{"num_hidden_layers": 15, "num_key_value_heads": 2, "head_dim": 128, "vocab_size": 1024, "hidden_act": "tanh_gelu", "norm": "layernorm", "norm_place": "pre", "qk_norm": true, "tie_word_embeddings": true, "parallel_block": false, "max_grad_norm": 1.0, "warmup_steps": 259, "decay_shape": "linear", "max_seq_len": 512}
Each number is 128 + 24 x the weight over its row's rms, rounded and kept within 0 to 255. Layers, rows and columns count from 0. Numbers have three digits each. The size before them is the row's rms in percent of the matrix's.

# layer 11 MLP down (transposed), 2048x256, rms 0.0546, rows 803-815, columns 0-255
106:138153140132117103164129137164138141136092173111099095097117156156114123129094104128128141147114170128132145150140115116108130087124071117119129136161167132108146146125173147101138148112180111127110162164119147149129114158148086138152090073146101144186119120105106092143184085136105152155168101128174125125133116075111119145119085106075116145135126115153110108139159110124109135101152124097133187104119135156135148132138130145126152150153153130124150121139123152094114111125071107129159099158105108111129106161110131090104114151098106151118134125096142091106182103138091165080127114122121141126140086141151125141132092129161137103123113122156147133157155135124122078122085144106109185111146081122112129164145108142108133110156125109165135117129128137142158149145123157
105:109092126054112088121086105111129123107135130125132129133152133087142135146080119139132102086154150124142164113149124167133160131181134103184121150152118131094135118122080150196134108116154147094121096105148135135113125143092155146119144119095152134122121168157099104128111101109168120137159131157184069174093168117113122136146156133129098117145138158222137082169104134116146122115112151131089159107119125114145121090094088172143099095137107104127143127111096141142154133134143130139105112170128143099143130146137150136133135141153126140126168129142135123146135122095163144144145126123166161107093114131152093139116157113098123157097107138133124130148147125160138152065150122142132171149120103129100113152151131137105120128140122112140148131106123132139182141125153128
097:107119089143126134124151139149141145156127146147118108126136145145115136059108093115122108134099102135074141070092100128144167112153128135125128148147087141167166109150108106130137132165122163137146162158136111119074112162099153120119128118107098128179112097130151130108122140090166169093160128120143116152129099116115136134142119112183087149148159118092169130150118125150111092097081120111151158169151112142108158154128135152125144125170139118132131185131141167061091121105155147177148142109118114133158094106164113146112130143139149154101172146101094087075092154131145106113101091168113118157114099120121166140115119106154104109133168137096150134172153160111138137144140110128111123115134122155118132132104122139123156151150135107127094168125118134145112132108111124
100:135158126153122109123151117111156134145123149154112146130146100100160117168113110135137116134094139135163144144094096093146133146148140171126110123081092113149143117110103119136133096140105142106160147106119111124186143133086108145158141077195112176128112112118150133143111146130079157147120120148146126122150156152102161151151126136123154082088115115082101114095104125148134113183134118146088122122191156138094096123146117145118114083097121164117090111111113135078136125107132103131134161100133072103131143133156148173156119137111130178157134146095109106159159160102135132143136102143130130134111124115152188106151128151089101106140137115099125107140123094147108144147083159184132141137162143147118126137111146105116110067174150127147110120097112128129108115099131139
095:101123102130096141132133119128142115113132129141082114121123103151160132147134114145163157082114172090107194192183145126108107166123126105103114113138144081109159145119093110161109178119133126098135124139127102145154088106119157105112156141097160129131152135109129109120123096104133132153121103124133093051097133113091138120144153161099133141088169097152175101115128130132124129192148118143126149161151167164143106067130142134145157131145145104130161134110119131154121129135134132165111131137154094115125111140157105157144121152124134132117074145143156149116111139154140125139196170107098115134142114161153085121128115133108114105107103147129104116107112091137105137095133144114112130152132100137133121123162170110156152117067132144073153130122139103121110105158145151
105:134095109140129137154122140145087144127111116151108140147175156118112153146160136131117112134118128120187133135124132159146136077112127132132134115125109119126121098130159119062129165084156140144111122123108186110130134119132156129124105101156118131165141138134100171151137138114097140128111123123122145114113132128112107177092149152125136148077129136177129128148062170090127116062137093139155152103134155087168117123136128122113139099143147104115113148122098139100139110153132114160118138129137108106131168153111107092156179111085113095142133125140075172130147122127122138127102150170119149115093161129111136136137119122110111148145164138088132121116085077165111140081082150144153139117169177111141160114146120104131157114173146092157122146118147102074076107108110153
104:102130159120119152159139138094146148131117092160158131157150135154117099096119116096149123161094127111162102124132118175184129118128114169088137123093110126165164069169153142098190095172147129141108145146120101111126117133163151143120122117113070160143126119144133141101145104137102086128142111115145102132147066092097140087137115146165135136110118145141076129125091114125113155161146116077133166113111138169137110160144106123152132146096145151135143105090112131125125092117106122126124139150102151119142152142081102143127158110110154105135138160121125146146105117104115125129125155122122130130137119137156128111130109135119096110126125153138062120160129167100078165111121131117120112183100105119145140109154178177110141107138173085160137167109144116088132113101111107
090:122117123190145090137172115102128124098128098140133161128123156126102169123148142100119125102134139130128135084112108126093139160111136110092122134151150109104118086143081103083144105115152161087099088194153100155123162132141145123133143143129123147124143102177152109125132148079116122118158134120094118101119137096119127155119131121111138111136091151111098124092155130105148112116115111096164114138159095138162160122096148160133122126139096093154118128147106146103126116146103168151132124141129128097153185146087082114090120127164109155144143178143130119118110121098113110135112137151109146135129091208063126153105103147084128159147120131162115138118109130123155148106139070157158153151158130116132150168162120134146126110109093121147162156102133146132115142087108101
100:162180143142130113156125095124114140111114099117104129098096112100143145115110139108144115133115113169136121196139103175167146130134127116131155068161100140174134087135139167122108127144160146107134098180091071131135124140103128100096135149173162104166090165106178125132109110129091095141149123119110110136155095115156109128096125128095115139133085146124096128107099128154144131117128089122141076123127121144111144152155108104092153151109154136140127087148161162100136080124137125096134147137120130129135160172132133129100153091134120102146140155084142130132120134128132156120140109188146092147135111123175111157150165064107122130147148152127107136112140134113105112144123115180124117131122097104097179123169156147126128112153174124130131114137139152112114084105138139
092:144110117089111121114151102101148119120099141121105129134189119137101119095149147099140117176159144109137124173144133132098174128107145128156137099124107124150134109126117130125153136130092165072125107131149139128106127077157121169164125151149110133170085134123101087091119111171133131143153144102116101102149101110128146127078113168146080133139125130102115127109112146100129142120110116140133146142147140107106141105130122119140120105124140163114128111184133146126060171184081096120122104117162132150172091149099120100115171150182157101101132157195144107158122165084122116153110117122155170131131130124109106141128132100110157147115127118185135129154119120120066125091138126153125102112121168139098128140157157096121076131110126135113157144138150122113125098140102141
108:069094141137133084127128169164107093132156068114075121143168116132101162160147137133144173142091140113106160149161120141077139151131117157160128154123093173167168094137146118123129185103100137112097123117091139121109161104110151099152128122091123114125137147129158133159113137124093100124134100127170102139111136102132142146138138116141118134148106144148117126164093154118126096133113121111125163137112148115148152097144111191128127153142132133148149123151129127133113156143121112104119093148105090159119181109150138070149145124121132121149102124116069174115185155117105122133094096137113103115133129153115194130147110136099150130123154107135111159114107151133112123135061150134151133148158135133109123119132114126121109136108131152083115126080106096081137140122111090
091:132113126121116176144116109155113142142129102136140137065114117090135171108128145129089148133115168111116112133179146079160085130130091168177126136147112165124115153059136141122126077147110123137144149149130075112115168140190120068116130152151114134113167095113129139108117171146152139115111141112120135106083116093102166112115117158119122100174124125117144156120100124157137108086147089132172133140133131129148101133102136147124129114116163120120136142087176138110076095149147105125155112131155110176077145115166127114149111100149092130146133109087152105125143139111119173156126135098086130149120153101091141124133165132118103108140113117150130102099112138129123132087111091127138121122110131108174153158130143125112094165113129154130146151094120126144122116138089096
100:156102106120187127146131105117143148110105114156139169162110183088152190138127139123107112089094144154159111159134093124151117104108135153159106131097149115174125107104113122125097121141081119169093135117077115147121122110135152166151172176111108084119102140126092095124163137117148133130163115153102103158124147095134169133112126144077126159096138149202142106121142107135158102086109153160114137111158151131120137121109127126100119123131129114083149156158119114133161110156065120164122147145114129110094126156136131141131145118123111104093143101130092126140115125110120123125151155103125094128127139123103173160121146101120103115113164117178130109148158147103117120106139084176096126107113151120139132123121122123119134156143089105123132088139131149180085161112143135
# layer 11 MLP up, 2048x256, rms 0.0546, rows 804-816, columns 0-255
098:082155152117122136177137152113152100120083120131088091153139147138139162139139144114167101157129111099100088140101146100150145150128160118135098159113097084126112120126147152162115128113115125164110118123107136110117161135131137099074098152104156111097093096148143156151165127104107092087126108129136144162114151147169153160137177079145135124109120136138113149121179128147104147089127108130142110143143139117129124157103133116147115118121170123122077131102130110160089133162155143095128113143085155183069137093096151108092143123123099164128100157121105113137112169140136176119173147160116137131146108068119120165153143070112119165153149142147111101136118156119099104163130148101140156139120123138110094102106106134125133121109145151140159118117131183119129118143143129
102:159114135108115106129122145102094121166099155147096093137151121167120182104155155111144110141148091139123101122128126110144141132124126061150111144107120146135133138161141104150091158095162117121104129171149180115165130106077120150134121201128122173136115100182121151152108147148102158126121123119120152170112181103157128100134166172083107131134118129120111132107145157110157125110145171132122137142100134114137156109112159118115116155149147122101122138130113136126118100125158101148112130152118110100117113129098087141118154126093125123169107130129137121122142118158108115146174100154160141075137101088120096137132141121126131144107121107121064139066101156176109095110109195117130129133101145101153149155158149178115107106128099104138131125169118114129148114126134093
098:099140139148088117155167137124107154123123128129109127141128116120197112168128134140171092151194088124118126110132135133142159124125154122140136177124122089170133094129143088141118102146129141126154146105130123077115121117163126139090098158122117144114085117107052080143118104166134125120109136082119157133140103115134121129130112091177104115127145087129100114116128112170146165096122107132143154137112133113137133133104128124168141159111147130113121117132107147136095128130129102132120152101130096096064150156123142125126113146104085125122119150142148133152125117137146108100172185144126142185089129157100096158089128155138093113118149144184110122079107131154163138151120148108153103141112189104131126132179107127161146110129152157127165100097116106125144151139097107
097:149200128141090088153107130133154106095090105132096095116150148156134120109134176146177150175156112129162143100096154130128126120151154121164150110128140100127125138100142150106136186124128147089135096146134156134130124099117164149117094140163143113109129102128132130166172122128090127104105128085119102115159134153151135123140139095124112130137150144127104118145104162123120177129103153156142091101153092070143094143117126093121091085166078121119138119149096111150157211152114138083110124134148133133102112130086120130157115141132146114125130135158144146154120104121119136104077116153106108155135077103092160159127119139141150142125128167116136094136169160117114117114115136104121136119107128101119132099145136187148113139129128132147191124098117123152117125123112084
109:135146116161081130171125169115091105116134145147080142135125115102125149132167126154147118121141125142104138142128116131129133129136141134127139099119165112173078118105160136080137141126104124099136123138198143109164144147091141128112148131126128142115143133134129097132158123085103106128141096134057137128160146108147121163130175115149126103172143132136116138125142109146088100113094166120103104093124140130141145106166124118130132096131132140059116130108132094146143141129147125111119132098093119171147121142083115137105126075110166119093135131131146164142114155132122156130115119116110115151115122125150130127139132164117083153035107135147109123109159107146101116084132143143149155141169180104143134100167120076120148127111151153161138105099119089122072140192150144
105:104143117134130120136103107131092091133084134094115118129120096154126132108145161158094177136129135150128193114164142136113148109128133129127119150127126089153120152119173139133109121150106105104068158129125101135151126136098141159119084176147122190114118078151093163168173118123082158128127091143150153132115131127136119187140163131140116126104124110118098098082116137157161123112134160135135140141111118137093115091107118132138102155146121080109132158132155111152085127105149151083093132103134116138102143097116095125106125123123124136148115164170137157135157130163188175106141129178141154140140112120114099165103173106157114148126135116137136130113125142153105099107153191130169128137129114109133129097150140174104124094131191129164123105116146134132155133121125156
098:130125142100155114147159106124109195147124153146104106147144122100135120123124110159132122123146067139129179095122172172148112142132107127139127133094103128122120135104135172109109133147160118089144144083147100131158163123147111162123127124110159121126084143083143157127073147114105133096096125124096119141123090174108124094135112086166105148162114144137121136135145158117129117190148107081136147174119084134113131144149105116103131103144133111136145113188151125152103120149135112099108132084112110132115128094123138145129141151180202110102127151109181155140128135121116122132139105145159124159143153110175109086143184106132079145101117123131137092166151137118105136149124165114104101106130157114109120119140103103121138106153130122127123117132113109154136191119093102
099:161125124112084117107119129121126136150165151135148120134094153114152116143139154168077144109137166157116200136143127123126122125164098124148088161099131117098126140138103146122135119106114127156086158100107144152095135141124109163091107104132127159077163145160152130177108158103137094070120150140123163132166136144106121141111144103125124112144141136118178129136160155112153118142144172137149146087100162140098163106122081112150121116126110112080135118148151112129094177126158090105101152140132099158089089110125126119154119114133121125074132118147135094142086124169151168069136116126089169099114133159083107093129144124164126110126137117114120140166113138136139139122170155120167133175121136105124159159084107106153134127115136128147107112139144120086146117122149102
101:165136129151158086127133124069150129158133128092127094120163134145164177144124116062184125111150121158081104108128130145111156136128142140121130110115130096100095093134126128117111180131154119133132094162124122131158123116117161156092122125113143108123098102148118099094193116109136154107123148153113101132135143150093084089116149131113169106109135120131132131133105148156167155097101109110125128178119112115125164125157126134116094146121125120132126134120122114137141141138139141142126159136107079187106107133114130132099090127112155123139080180138139082127108187122136110137141160111124121140113122142102126094141120125164148129172106118132090104123152095102140190135178122102076184126126173119144114097126079172121143141133111104144162138113125140139122089103115119
104:136155047145148115158159127083087139167105124121137147144131103111142153132115139141148138151106127105123160095184126172139149079153176131124112148128121126158119162128166111085158107076125125141144115122159179130136124122107145107101120107141139120117134125139096181175141099112092139109114106131087127118092109155147126144142149118150157114145138107145120125146178142120129141131145143105132108145119153148159125093124112144175125100121098138093144131119119140145125115124141093091113128096121133129120160143136101098070123138113126077091129134147129120112129122154112166105115172114162140105086119142127155119122117120149075145073117130087112131108163169147129182117109131132142138134126096130163083124146143107136171119148102160184198116132105136126120143149108092
098:123123116134145090173147149130135103151160118135137136193133101187181121095121167113133102132137063130128103156150143129091147108118162128127146123115149085129161174122144094089116139163130116135111082122156152136156118086125136162108124131120131087125104097098146098123162095150123083118119166122150106169197130134159135134137110145134135114086118126134118122068107159103188124181145142119135120123128102125124140133159099097121146092121145130122110104192078085151141117125160169159122101121121119142126119133100145110124145177107132172114092130113126137106154178145144123114112122140163151114114097132124114103135120105103124109144131131109125131122090110122110142112173129119117091139161119140112123138158165153140114133114111108142154142119136100093122156093175103
099:109150115161102087087118139111121151151117152141120117097147155124139134155111097100154114121167149134159121135132129179087115138099168125153111159084083128088134127117111105155113133063101137126109103117129126114163134139159130150122134078140128165089079096154135118153124115116080108107123200076134158162112144144148132144144146093122148098100127163123117125105128136155124155103158136143121134123130138099115115122142126161097168103164141101131109114136112125126087165139167091129136143112106131119133156126149165116139096114130149118095116143147132112126095122138141108105164106120095120185154129143129118089128112111120136163129110115140153138149153160192152127129134152088133125121107157103112153108107123176150170097144143154098206117131118157079161134093125134
101:144144142119112111120150105132118159166080112125079128131187073161152142158174148140143136112093121147090135115151129132128159145117081107155150128119102135142133151138115089152109132142104143103122103094120142140135126162070115117102108139152180125118095135132119159101147125146122146112124095087123149159131124147181119136137161160168123182165088144128099113148131162129132144121116123121126133084139135095106114147122109133117113116137098177123116126104148117167138103153103144125105108155145130146139132085112130097111075095155126101116099116149165114115092170179128176167112169149095127133110132136123135107134138089139060091097103113126135149152128164127176129087138130115146077140162136123113115134119156145112162098120121090111117150112117157085110108160134122